config.toml
norm = "rmsnorm"
norm_eps = 1e-05
parallel_block = false
init = "normal"
init_std_up = 0.0271
doc_mask = true
Each number is 200 + 40 x the weight over the matrix's rms, rounded and kept within 0 to 999. Layers, rows and columns count from 0.

# gate: layer 10 MLP gate, 832x320, rms 0.0393, rows 787-831, columns 160-199
# up: layer 10 MLP up, 832x320, rms 0.0353, rows 787-831, columns 160-199
# down: layer 10 MLP down (transposed), 832x320, rms 0.0339, rows 787-831, columns 160-199
gate787,180,150,200,140,183,218,212,179,233,226,205,197,232,219,215,231,210,242,200,197,166,202,208,196,250,241,227,187,205,185,180,226,216,210,141,222,248,135,169,216
up787,262,185,228,216,161,219,234,174,245,224,155,129,263,171,182,223,232,185,165,254,214,230,249,222,264,194,247,198,239,124,207,184,219,160,177,167,240,104,134,245
down787,216,258,193,226,172,173,210,142,247,230,247,231,220,147,183,221,232,187,251,194,199,266,228,155,146,174,213,146,140,223,115,285,176,176,174,180,156,261,149,181
gate788,158,234,176,191,246,201,302,215,233,186,222,207,232,185,210,205,176,227,259,189,186,264,196,188,232,200,206,185,236,219,229,211,166,229,238,138,308,164,198,229
up788,229,225,140,155,304,258,176,247,238,175,230,250,136,203,152,277,193,173,266,244,219,256,147,199,243,190,175,211,205,175,247,229,226,215,193,197,247,176,230,218
down788,173,204,220,262,214,164,252,131,144,232,192,182,229,151,109,168,193,253,193,113,210,193,235,202,198,223,242,183,183,106,189,105,210,261,199,276,162,162,151,198
gate789,190,297,255,175,164,247,123,184,248,232,201,241,174,111,198,242,258,242,142,170,250,206,159,136,198,196,72,188,232,202,239,221,255,214,194,196,157,214,275,247
up789,266,259,203,189,197,166,178,186,136,207,191,205,198,233,161,181,206,226,223,172,264,179,205,170,235,280,222,218,212,251,165,194,204,115,108,256,240,235,208,251
down789,156,113,196,128,238,127,188,192,207,204,231,172,303,124,231,232,219,235,166,110,208,180,169,248,159,129,246,246,162,162,207,257,223,218,222,139,213,225,243,248
gate790,169,240,203,184,217,260,263,127,194,192,152,179,266,150,119,182,283,278,186,185,168,198,209,170,180,149,239,172,205,105,236,236,235,197,198,202,178,185,294,220
up790,176,253,166,224,210,171,141,293,208,216,182,228,235,253,221,249,187,215,230,176,205,201,276,238,152,242,216,27,143,217,217,186,153,240,236,195,178,217,251,210
down790,262,187,230,160,219,135,218,194,271,164,125,221,198,191,197,185,207,280,267,115,151,167,183,225,249,230,186,258,199,216,217,158,229,246,228,258,234,199,200,149
gate791,171,248,186,151,199,208,185,181,244,196,140,248,203,177,185,265,235,187,188,283,123,209,231,177,167,217,211,202,131,150,231,225,176,199,180,181,191,176,263,240
up791,185,198,214,213,206,229,221,257,249,258,186,195,126,245,237,249,265,176,205,208,200,265,177,194,101,253,215,154,222,276,202,234,173,116,210,168,175,147,245,168
down791,238,142,234,149,153,204,179,162,242,207,234,274,190,216,65,175,211,249,214,217,112,177,255,228,235,183,145,176,188,250,207,147,186,101,171,263,143,232,203,181
gate792,211,233,268,203,218,157,239,182,202,203,236,203,190,194,174,252,182,260,235,135,194,166,223,164,202,241,191,180,206,191,253,201,226,217,255,249,206,250,222,221
up792,158,220,176,194,185,239,114,272,176,164,249,244,225,183,276,140,250,190,232,223,200,136,234,212,186,203,239,236,163,203,212,234,164,196,268,97,211,148,184,143
down792,215,176,132,229,137,210,219,252,241,156,157,190,222,227,195,175,177,184,207,148,198,186,183,182,225,210,228,206,153,262,263,187,149,239,181,176,198,164,180,184
gate793,235,214,244,164,207,234,194,192,260,186,219,273,192,198,159,200,240,237,251,175,212,244,168,265,203,197,115,131,242,107,210,239,221,188,140,186,267,205,278,211
up793,184,195,108,260,226,198,133,205,184,193,165,146,219,205,246,190,186,219,126,202,114,157,245,159,130,265,259,197,167,204,207,181,181,331,240,189,133,214,155,234
down793,177,202,243,235,187,213,190,238,236,188,290,205,199,155,202,232,239,254,217,223,170,251,225,228,178,172,214,183,245,280,223,191,213,227,226,194,179,120,208,176
gate794,214,225,181,132,237,249,218,171,225,203,197,242,224,143,181,235,184,187,186,253,134,221,252,222,191,175,162,239,201,150,207,178,186,194,216,156,166,175,225,197
up794,231,197,171,191,233,217,175,168,219,166,221,217,228,181,130,143,96,176,218,192,226,142,227,210,117,175,205,190,202,210,200,153,229,205,205,173,185,179,221,231
down794,219,176,180,203,194,164,233,224,191,244,175,221,156,168,257,288,188,270,195,249,191,153,184,98,182,148,257,258,237,215,241,245,155,170,181,232,215,197,227,222
gate795,216,165,202,175,161,222,225,166,185,211,254,256,185,204,137,196,198,188,102,195,251,188,223,243,171,230,142,195,249,181,213,172,148,223,261,250,251,222,206,285
up795,125,131,225,148,239,185,195,196,229,206,259,227,146,207,243,207,168,202,177,189,176,209,187,220,223,203,199,218,189,252,231,191,244,159,215,154,183,178,181,163
down795,191,219,220,166,177,220,192,193,191,226,252,244,119,144,215,179,260,148,271,169,171,216,223,228,114,261,200,151,204,146,180,176,148,222,226,177,214,173,201,152
gate796,184,207,228,191,175,244,215,236,213,212,162,194,154,219,158,218,193,258,151,186,184,190,210,174,181,182,191,207,182,195,196,259,276,201,182,187,228,211,234,158
up796,155,210,266,239,235,230,217,145,228,220,172,215,213,193,182,195,252,217,226,290,249,150,237,227,152,200,212,198,217,223,202,200,261,235,256,172,228,229,248,171
down796,163,187,226,263,226,176,195,178,218,206,232,226,166,163,208,158,182,195,197,135,142,235,159,192,178,131,263,214,227,288,213,217,190,200,206,141,213,141,244,236
gate797,216,226,180,192,234,227,199,246,297,220,238,271,185,170,130,157,224,284,205,136,224,233,206,130,225,251,146,160,284,231,260,248,177,246,243,186,188,120,197,241
up797,164,186,263,161,226,242,183,157,176,217,135,208,227,160,257,212,210,209,203,240,246,167,238,143,187,160,239,258,196,231,175,219,118,164,208,152,189,241,213,225
down797,178,213,214,208,197,213,232,168,171,232,188,193,218,198,207,176,178,226,243,215,159,181,166,210,216,195,210,150,144,190,180,163,242,241,203,189,217,217,261,207
gate798,187,261,212,169,211,206,191,160,216,161,193,148,190,246,221,204,246,223,200,96,217,169,153,178,208,196,225,259,234,203,196,194,189,241,280,202,270,226,203,211
up798,160,227,164,196,203,235,202,214,208,176,169,197,214,225,164,273,201,140,167,205,241,211,170,146,203,226,199,201,196,160,198,200,250,212,194,236,203,182,212,179
down798,282,181,144,229,185,281,209,247,240,208,220,193,146,159,212,153,173,175,209,197,170,263,260,244,178,197,221,191,210,163,219,179,266,149,181,172,185,182,211,194
gate799,132,228,237,135,280,267,193,229,279,107,199,166,247,245,212,221,285,214,237,215,178,161,270,213,178,297,158,279,273,120,292,182,241,255,240,217,245,141,229,233
up799,171,167,235,124,309,254,187,172,292,233,254,191,214,157,141,188,179,203,195,228,219,250,169,207,218,214,196,227,245,216,168,196,173,176,125,186,162,195,190,179
down799,185,181,175,151,182,235,169,175,167,170,248,222,227,187,185,184,188,210,261,195,155,214,263,161,245,185,232,246,233,235,216,204,135,240,212,240,145,177,213,242
gate800,206,178,190,227,142,252,255,231,234,206,272,218,244,214,137,152,213,237,162,133,189,209,179,181,193,163,228,161,233,171,292,204,253,153,181,216,215,202,195,287
up800,237,169,292,211,177,170,215,184,219,194,201,207,226,196,192,134,218,237,252,216,180,235,173,295,166,169,257,93,182,228,244,172,150,202,149,189,179,101,224,254
down800,218,325,203,257,210,255,256,179,181,240,253,195,254,226,141,266,140,233,183,170,186,102,204,168,236,211,187,170,231,226,218,167,199,138,192,191,180,149,179,180
gate801,220,205,247,180,166,249,242,184,207,241,259,208,258,182,142,154,239,203,220,159,230,226,183,181,149,121,143,198,305,186,283,230,191,240,187,236,231,112,233,271
up801,216,211,289,194,207,153,166,119,201,168,249,226,285,245,266,142,218,207,242,236,208,238,284,228,178,131,177,269,151,187,229,102,196,212,280,195,211,190,156,189
down801,246,171,226,167,250,204,163,226,204,200,297,152,195,241,157,217,216,230,257,187,246,164,242,268,144,244,198,242,122,203,233,282,255,246,241,194,172,213,242,129
gate802,182,227,259,209,260,215,289,197,176,264,253,188,309,174,214,219,224,254,189,203,207,277,191,145,194,154,185,191,182,188,239,212,187,217,296,172,206,198,249,217
up802,180,241,209,202,170,223,210,137,188,174,162,175,228,180,158,250,145,224,218,206,239,173,152,167,149,147,256,228,262,193,219,223,226,170,193,242,222,204,246,192
down802,202,134,192,221,196,240,178,192,232,147,133,215,172,185,183,224,186,207,219,174,251,202,243,268,243,142,120,151,127,180,146,163,212,249,251,266,173,231,142,118
gate803,134,164,242,175,125,253,179,135,256,192,318,234,243,169,206,177,189,261,185,193,191,263,170,266,173,269,196,190,184,213,281,237,161,176,208,214,240,223,223,216
up803,218,192,274,173,153,199,207,217,205,230,233,261,272,197,184,121,186,221,263,167,154,305,171,254,195,234,157,214,164,189,202,242,203,203,142,236,242,191,137,156
down803,261,93,178,201,160,190,138,226,204,212,178,171,278,196,263,178,245,216,158,240,184,240,199,109,191,110,153,272,197,221,257,235,201,152,195,126,192,168,86,174
gate804,209,189,231,214,249,200,276,204,192,193,209,191,213,204,149,176,173,253,126,135,235,218,146,255,92,275,168,137,190,200,196,182,191,164,182,172,134,174,223,281
up804,208,212,192,228,246,140,173,133,168,182,200,201,196,233,143,169,221,167,234,170,180,225,188,149,241,232,267,226,148,195,182,226,126,224,219,166,174,262,220,114
down804,194,189,223,214,191,230,239,207,240,153,224,246,172,196,316,169,153,214,117,166,216,166,153,257,206,147,204,194,216,227,228,183,259,204,160,208,244,204,152,240
gate805,247,185,253,211,206,228,248,206,281,172,218,242,195,198,183,187,224,228,213,126,187,222,192,207,203,205,136,162,268,146,254,221,300,177,195,223,161,244,220,229
up805,89,278,120,119,207,237,125,147,149,214,241,256,163,120,279,191,259,101,146,287,207,284,160,244,229,119,248,195,211,281,91,93,207,154,158,156,244,202,240,316
down805,123,198,210,221,202,253,239,223,152,210,208,153,169,147,226,166,249,228,249,198,328,277,211,275,149,178,160,213,140,170,168,166,288,174,152,151,220,211,237,215
gate806,190,266,283,194,181,212,250,224,235,149,279,194,288,124,158,153,202,200,200,177,217,204,178,206,224,258,147,157,258,232,237,216,209,204,207,245,214,176,193,235
up806,186,263,254,231,224,182,141,198,216,179,324,222,190,92,89,137,159,135,189,222,222,196,159,225,176,276,125,192,239,275,203,203,178,297,171,208,257,114,182,225
down806,168,229,175,209,231,176,245,239,186,152,253,148,120,129,187,205,130,159,160,127,236,210,231,233,228,192,272,254,188,173,182,149,168,166,305,259,220,302,118,143
gate807,151,214,178,134,161,256,233,192,255,257,208,209,258,195,209,212,216,216,201,224,246,215,227,213,129,213,204,210,202,206,245,185,156,238,190,219,223,171,180,215
up807,112,188,198,138,214,236,235,258,252,258,185,205,274,142,148,176,197,179,220,237,230,234,213,241,121,212,137,222,167,205,223,181,210,207,190,233,183,191,161,126
down807,303,201,181,242,189,209,175,163,174,196,192,239,159,206,232,229,199,149,182,190,170,228,184,196,243,202,260,182,214,183,161,178,182,119,223,135,167,180,215,271
gate808,186,189,231,171,275,179,198,177,225,158,240,288,210,232,165,218,205,303,241,176,289,186,194,279,180,235,238,148,225,197,213,233,344,236,248,131,154,190,264,224
up808,208,229,205,180,176,217,210,171,184,232,214,199,151,177,138,195,254,164,137,140,193,211,185,170,226,181,117,195,184,212,232,190,173,192,145,297,196,199,154,170
down808,216,215,200,196,191,172,222,175,210,213,184,201,263,221,143,205,186,203,203,188,224,184,226,230,184,187,203,237,207,141,248,201,243,162,194,211,234,184,190,191
gate809,181,206,275,201,176,209,243,198,210,218,189,195,224,127,205,85,256,262,181,200,284,307,241,179,170,259,207,191,210,204,246,221,232,187,211,119,217,246,216,242
up809,190,217,263,269,161,168,242,163,180,269,134,144,213,145,227,48,206,331,124,240,259,217,152,199,249,229,227,220,214,218,250,281,220,266,236,69,163,277,139,166
down809,247,237,194,233,165,280,221,164,191,208,210,163,195,150,211,183,206,257,193,180,226,251,214,226,234,285,223,266,144,201,187,176,195,229,167,195,120,142,205,156
gate810,116,199,174,150,205,169,179,239,216,151,190,105,227,171,226,145,190,244,194,136,226,240,232,165,174,185,172,136,173,194,169,256,207,197,190,271,222,172,217,233
up810,225,245,137,149,220,246,174,182,226,98,189,202,202,181,170,205,197,204,179,187,276,208,160,234,271,153,154,261,231,211,199,163,244,192,208,292,212,97,192,200
down810,180,157,226,208,188,250,116,222,162,223,238,204,193,196,169,198,207,212,182,204,147,152,182,196,174,308,257,187,170,150,245,228,179,212,224,178,222,243,220,242
gate811,129,226,252,207,208,180,226,188,254,191,238,241,209,264,209,189,227,181,234,191,133,208,212,176,176,221,171,155,205,177,161,188,191,143,228,179,221,172,228,278
up811,117,180,274,251,143,161,246,140,214,264,176,220,185,163,237,185,182,112,217,225,166,210,197,195,185,171,156,175,270,161,145,263,197,129,209,194,152,197,251,254
down811,181,139,222,181,184,140,199,232,219,162,171,229,208,170,254,184,202,258,192,182,186,136,194,206,200,195,196,232,248,193,201,225,243,246,184,214,137,200,194,199
gate812,157,214,171,247,289,205,219,187,238,247,227,190,216,259,234,201,218,198,190,155,292,180,217,178,143,192,135,197,210,149,197,230,189,190,223,243,203,237,273,177
up812,211,220,263,176,233,229,190,192,121,198,280,215,188,244,224,226,182,201,202,175,168,251,252,204,229,182,193,214,243,141,211,203,209,180,153,160,201,172,211,203
down812,157,177,134,216,196,189,203,230,208,229,210,194,228,227,229,258,203,253,203,203,173,245,176,171,255,226,243,174,274,227,186,184,200,201,178,212,156,179,274,209
gate813,208,189,240,204,141,256,182,187,207,205,221,239,168,131,125,188,183,247,154,146,168,224,174,273,153,232,207,146,238,238,182,220,161,216,190,173,242,220,180,215
up813,213,141,184,163,179,190,329,236,173,141,158,207,145,167,266,242,201,145,191,140,179,193,241,244,154,126,137,238,219,208,181,174,262,219,165,304,260,229,249,148
down813,109,78,190,203,252,193,147,193,167,216,187,168,177,205,240,169,195,159,157,207,191,182,271,155,230,199,185,209,219,266,172,237,223,185,197,191,171,239,211,217
gate814,131,189,291,185,139,272,236,181,230,132,207,224,206,141,131,170,257,162,235,228,128,170,125,157,192,236,154,193,237,224,155,198,239,177,201,228,258,178,167,188
up814,225,208,162,247,177,218,209,253,193,216,170,167,199,222,225,252,188,212,230,229,294,195,224,152,257,145,213,254,239,142,193,264,231,127,215,165,197,176,215,181
down814,189,127,229,236,161,256,232,136,235,287,133,267,127,200,162,186,240,252,211,222,221,191,148,154,175,202,222,132,229,137,253,235,239,147,255,90,165,159,130,176
gate815,210,165,238,212,188,205,221,234,275,200,199,192,146,246,161,150,207,234,250,171,182,214,202,147,158,193,138,130,211,138,184,215,170,220,232,217,153,234,287,202
up815,300,256,217,285,187,209,251,136,276,117,188,134,169,83,184,283,239,166,206,175,209,185,205,256,182,263,249,187,149,160,217,210,167,179,141,226,193,199,195,219
down815,260,212,184,155,216,192,152,187,255,249,198,177,179,122,145,234,169,168,208,182,225,215,199,195,232,189,193,243,136,190,228,291,275,231,242,173,196,209,165,201
gate816,208,221,277,143,282,220,219,146,306,214,194,203,208,225,167,168,227,201,205,163,183,213,229,183,186,203,233,179,220,178,310,221,231,179,190,196,263,249,217,186
up816,211,184,264,100,312,200,245,226,168,214,159,126,184,303,135,213,113,241,205,219,164,192,211,138,170,178,217,155,199,272,183,212,211,173,155,202,229,189,170,218
down816,196,196,166,233,227,164,208,188,208,162,264,161,214,209,160,224,211,165,133,251,245,221,139,213,298,184,275,153,181,262,187,154,129,193,164,195,162,143,136,237
gate817,198,197,238,243,157,251,251,247,199,219,209,220,215,172,184,231,234,219,255,202,222,222,219,181,191,214,159,158,148,157,251,213,284,155,197,132,234,193,206,169
up817,190,239,162,263,193,228,183,153,221,182,206,181,209,217,230,154,232,149,166,303,204,112,204,264,211,199,210,236,175,210,164,286,181,291,239,160,242,161,171,194
down817,216,240,214,226,195,269,166,167,263,184,161,199,142,157,182,197,254,238,186,197,208,218,246,232,213,230,205,128,173,252,105,232,199,220,91,264,215,261,214,220
gate818,202,232,235,174,300,282,233,180,185,132,211,263,161,138,219,211,239,214,253,181,151,142,281,217,191,221,137,226,215,182,253,225,146,206,190,239,211,190,216,253
up818,202,204,213,184,179,221,180,212,165,236,219,235,170,226,240,218,142,217,182,227,167,165,195,189,226,166,214,197,219,253,205,154,174,233,238,144,196,151,183,202
down818,265,185,183,179,209,216,144,234,219,236,223,189,202,202,126,210,165,260,222,253,109,181,158,271,177,213,206,185,217,289,273,226,203,210,200,215,154,188,256,191
gate819,149,242,253,187,203,216,245,124,165,204,205,218,188,181,182,181,228,227,230,171,210,189,197,222,155,216,203,183,181,178,231,231,240,238,326,204,163,181,226,269
up819,231,278,178,292,208,189,253,213,185,170,163,185,233,191,242,211,233,189,275,197,252,206,217,225,190,259,190,213,238,236,144,230,248,239,200,210,259,219,245,237
down819,183,203,123,249,166,228,201,214,128,192,193,147,165,230,178,213,140,152,135,235,204,192,209,219,219,148,250,262,225,242,204,245,165,141,196,241,183,156,176,205
gate820,174,264,194,129,231,218,274,205,252,146,181,239,241,170,197,108,207,246,179,188,188,190,215,207,171,219,228,272,245,252,220,255,234,259,217,224,236,165,206,171
up820,226,249,231,222,88,118,130,251,254,190,172,248,208,148,150,217,240,211,177,148,191,181,219,178,187,191,263,233,109,192,228,238,222,226,284,161,266,176,247,219
down820,181,180,151,240,226,224,209,169,238,146,210,203,216,212,232,175,185,191,172,167,141,163,228,279,225,209,157,183,129,193,141,227,177,194,151,222,196,262,195,129
gate821,163,284,226,151,235,232,214,264,171,185,196,139,216,176,158,146,286,257,188,136,310,184,250,127,176,180,146,153,197,132,269,308,207,216,139,264,227,247,211,283
up821,171,281,212,203,194,237,199,145,141,201,220,264,193,128,245,153,207,145,258,222,164,210,178,220,225,267,189,221,254,218,127,206,52,175,263,187,228,154,159,256
down821,291,153,153,234,235,222,156,185,196,197,251,172,204,276,205,213,187,200,228,234,240,265,217,137,162,232,187,231,225,210,251,133,266,186,260,172,209,168,260,207
gate822,168,205,258,214,248,224,231,193,246,166,201,246,190,158,210,223,241,242,257,187,207,214,256,274,188,204,181,195,239,153,227,244,199,187,186,208,197,177,192,266
up822,161,206,193,207,189,208,149,141,202,203,195,294,167,223,217,207,170,196,226,135,203,170,274,294,193,165,142,159,235,203,218,206,160,214,206,212,244,217,167,253
down822,202,235,176,201,216,186,236,259,219,151,160,117,124,190,175,203,156,163,269,196,213,151,201,179,168,149,203,167,262,172,165,188,183,239,210,250,198,215,183,260
gate823,196,174,240,225,198,197,173,161,218,207,232,240,198,218,145,261,240,167,193,176,151,245,211,197,223,168,184,213,240,208,194,269,227,248,214,246,321,175,208,222
up823,189,213,261,205,209,189,202,161,250,180,272,264,190,192,121,143,125,209,149,243,198,189,133,221,220,165,171,177,220,202,221,194,128,274,214,206,219,190,188,220
down823,249,171,234,209,193,237,219,191,238,177,151,229,276,189,224,212,161,211,273,214,148,221,288,182,218,194,249,207,267,217,230,241,111,193,232,111,130,201,179,122
gate824,197,264,217,212,223,304,213,236,284,255,192,169,249,191,246,195,201,191,190,178,204,247,231,219,146,220,207,126,223,159,242,249,255,268,176,180,244,214,255,292
up824,155,279,139,240,196,272,116,266,167,220,169,95,248,169,251,167,187,240,161,182,172,215,244,230,161,304,186,108,202,208,326,188,284,253,184,250,235,217,215,253
down824,230,140,224,175,206,166,170,153,286,116,151,186,211,242,206,159,208,152,184,304,164,152,247,168,159,155,224,220,160,177,196,212,223,152,151,215,251,132,157,213
gate825,165,196,269,212,251,188,213,214,194,184,216,264,196,146,187,180,196,165,217,151,257,282,186,247,249,223,119,136,209,227,234,213,220,221,217,187,254,167,244,250
up825,184,214,174,231,191,194,170,191,221,244,245,221,198,178,215,182,171,175,183,208,226,233,272,114,197,196,201,143,206,226,219,184,178,163,212,195,207,228,182,204
down825,192,176,214,274,223,204,222,217,241,204,167,243,176,211,212,199,215,192,220,210,176,124,180,257,169,145,281,203,182,196,235,202,260,182,129,206,178,207,177,162
gate826,199,202,161,189,219,250,253,184,230,157,240,210,186,215,216,217,221,184,198,186,133,167,257,232,191,194,137,167,162,188,227,243,229,232,212,136,170,171,178,198
up826,206,189,190,258,169,193,221,137,183,126,160,130,185,218,152,122,129,204,213,208,230,200,148,229,176,218,192,217,211,233,208,167,223,172,218,214,228,215,235,175
down826,186,227,251,185,162,199,176,224,267,185,196,271,224,201,145,205,216,240,233,200,145,237,162,252,155,227,225,167,260,147,210,120,114,144,226,192,187,214,224,240
gate827,219,171,224,148,220,242,282,181,235,197,229,187,279,256,139,158,201,247,280,146,203,231,197,236,187,269,200,243,274,159,242,223,288,124,203,201,215,191,245,168
up827,240,175,185,144,258,193,289,210,214,205,171,159,276,256,119,186,186,211,261,187,187,196,178,225,231,264,263,257,234,164,201,199,248,111,193,206,227,191,211,143
down827,203,211,145,255,250,196,181,176,212,216,213,177,191,207,179,161,207,254,260,169,174,165,199,177,196,191,188,131,230,218,238,197,159,231,161,194,229,250,167,172
gate828,217,252,197,165,261,197,234,211,185,207,212,163,232,193,217,216,170,255,99,161,212,275,241,142,212,170,194,225,157,220,210,249,259,193,183,204,176,157,230,268
up828,181,199,168,167,238,237,163,182,179,206,197,78,237,232,235,182,218,236,164,283,173,214,221,207,186,215,228,246,197,190,187,200,182,168,289,207,222,243,256,211
down828,202,228,162,195,169,202,221,217,223,152,102,208,243,208,136,231,216,198,218,176,238,197,166,183,247,236,213,247,272,247,239,155,166,184,155,279,242,144,125,162
gate829,231,204,203,145,234,234,181,203,183,180,234,211,295,179,195,167,204,249,209,246,195,181,200,264,222,208,225,201,169,222,246,145,206,249,237,172,157,154,215,205
up829,261,210,212,178,222,191,237,206,206,228,264,160,231,158,201,224,191,205,155,195,224,151,211,276,148,234,219,228,173,243,297,169,213,221,198,221,182,172,222,197
down829,167,218,215,228,212,164,230,164,162,176,265,195,199,184,163,127,201,204,144,236,203,193,197,173,227,246,182,179,159,151,188,184,187,204,211,160,151,214,194,194
gate830,212,233,201,232,256,252,183,220,204,231,166,213,211,162,204,166,228,196,158,121,159,232,162,231,230,246,191,133,182,183,231,265,289,235,115,197,108,207,230,306
up830,179,214,186,207,126,121,249,161,226,209,200,173,208,162,154,176,83,195,147,314,191,184,196,146,176,180,248,197,248,148,229,109,176,199,221,173,244,92,249,155
down830,177,271,219,190,196,204,196,224,210,189,251,197,209,198,166,174,117,140,188,223,190,163,260,187,151,209,185,191,253,205,227,218,222,261,206,192,248,218,248,198
gate831,136,219,201,172,260,243,227,182,207,229,201,286,152,151,177,170,248,230,216,183,160,215,204,216,224,298,167,189,199,184,223,261,211,237,201,155,257,172,272,211
up831,179,174,257,165,145,179,223,174,195,147,166,185,243,163,137,216,298,197,330,178,264,193,174,235,219,178,157,206,183,268,198,290,184,198,197,169,208,234,263,149
down831,208,169,167,232,185,177,218,180,181,223,143,221,121,196,125,221,202,185,204,139,169,231,263,181,184,203,197,210,174,154,146,191,175,183,201,234,127,175,199,191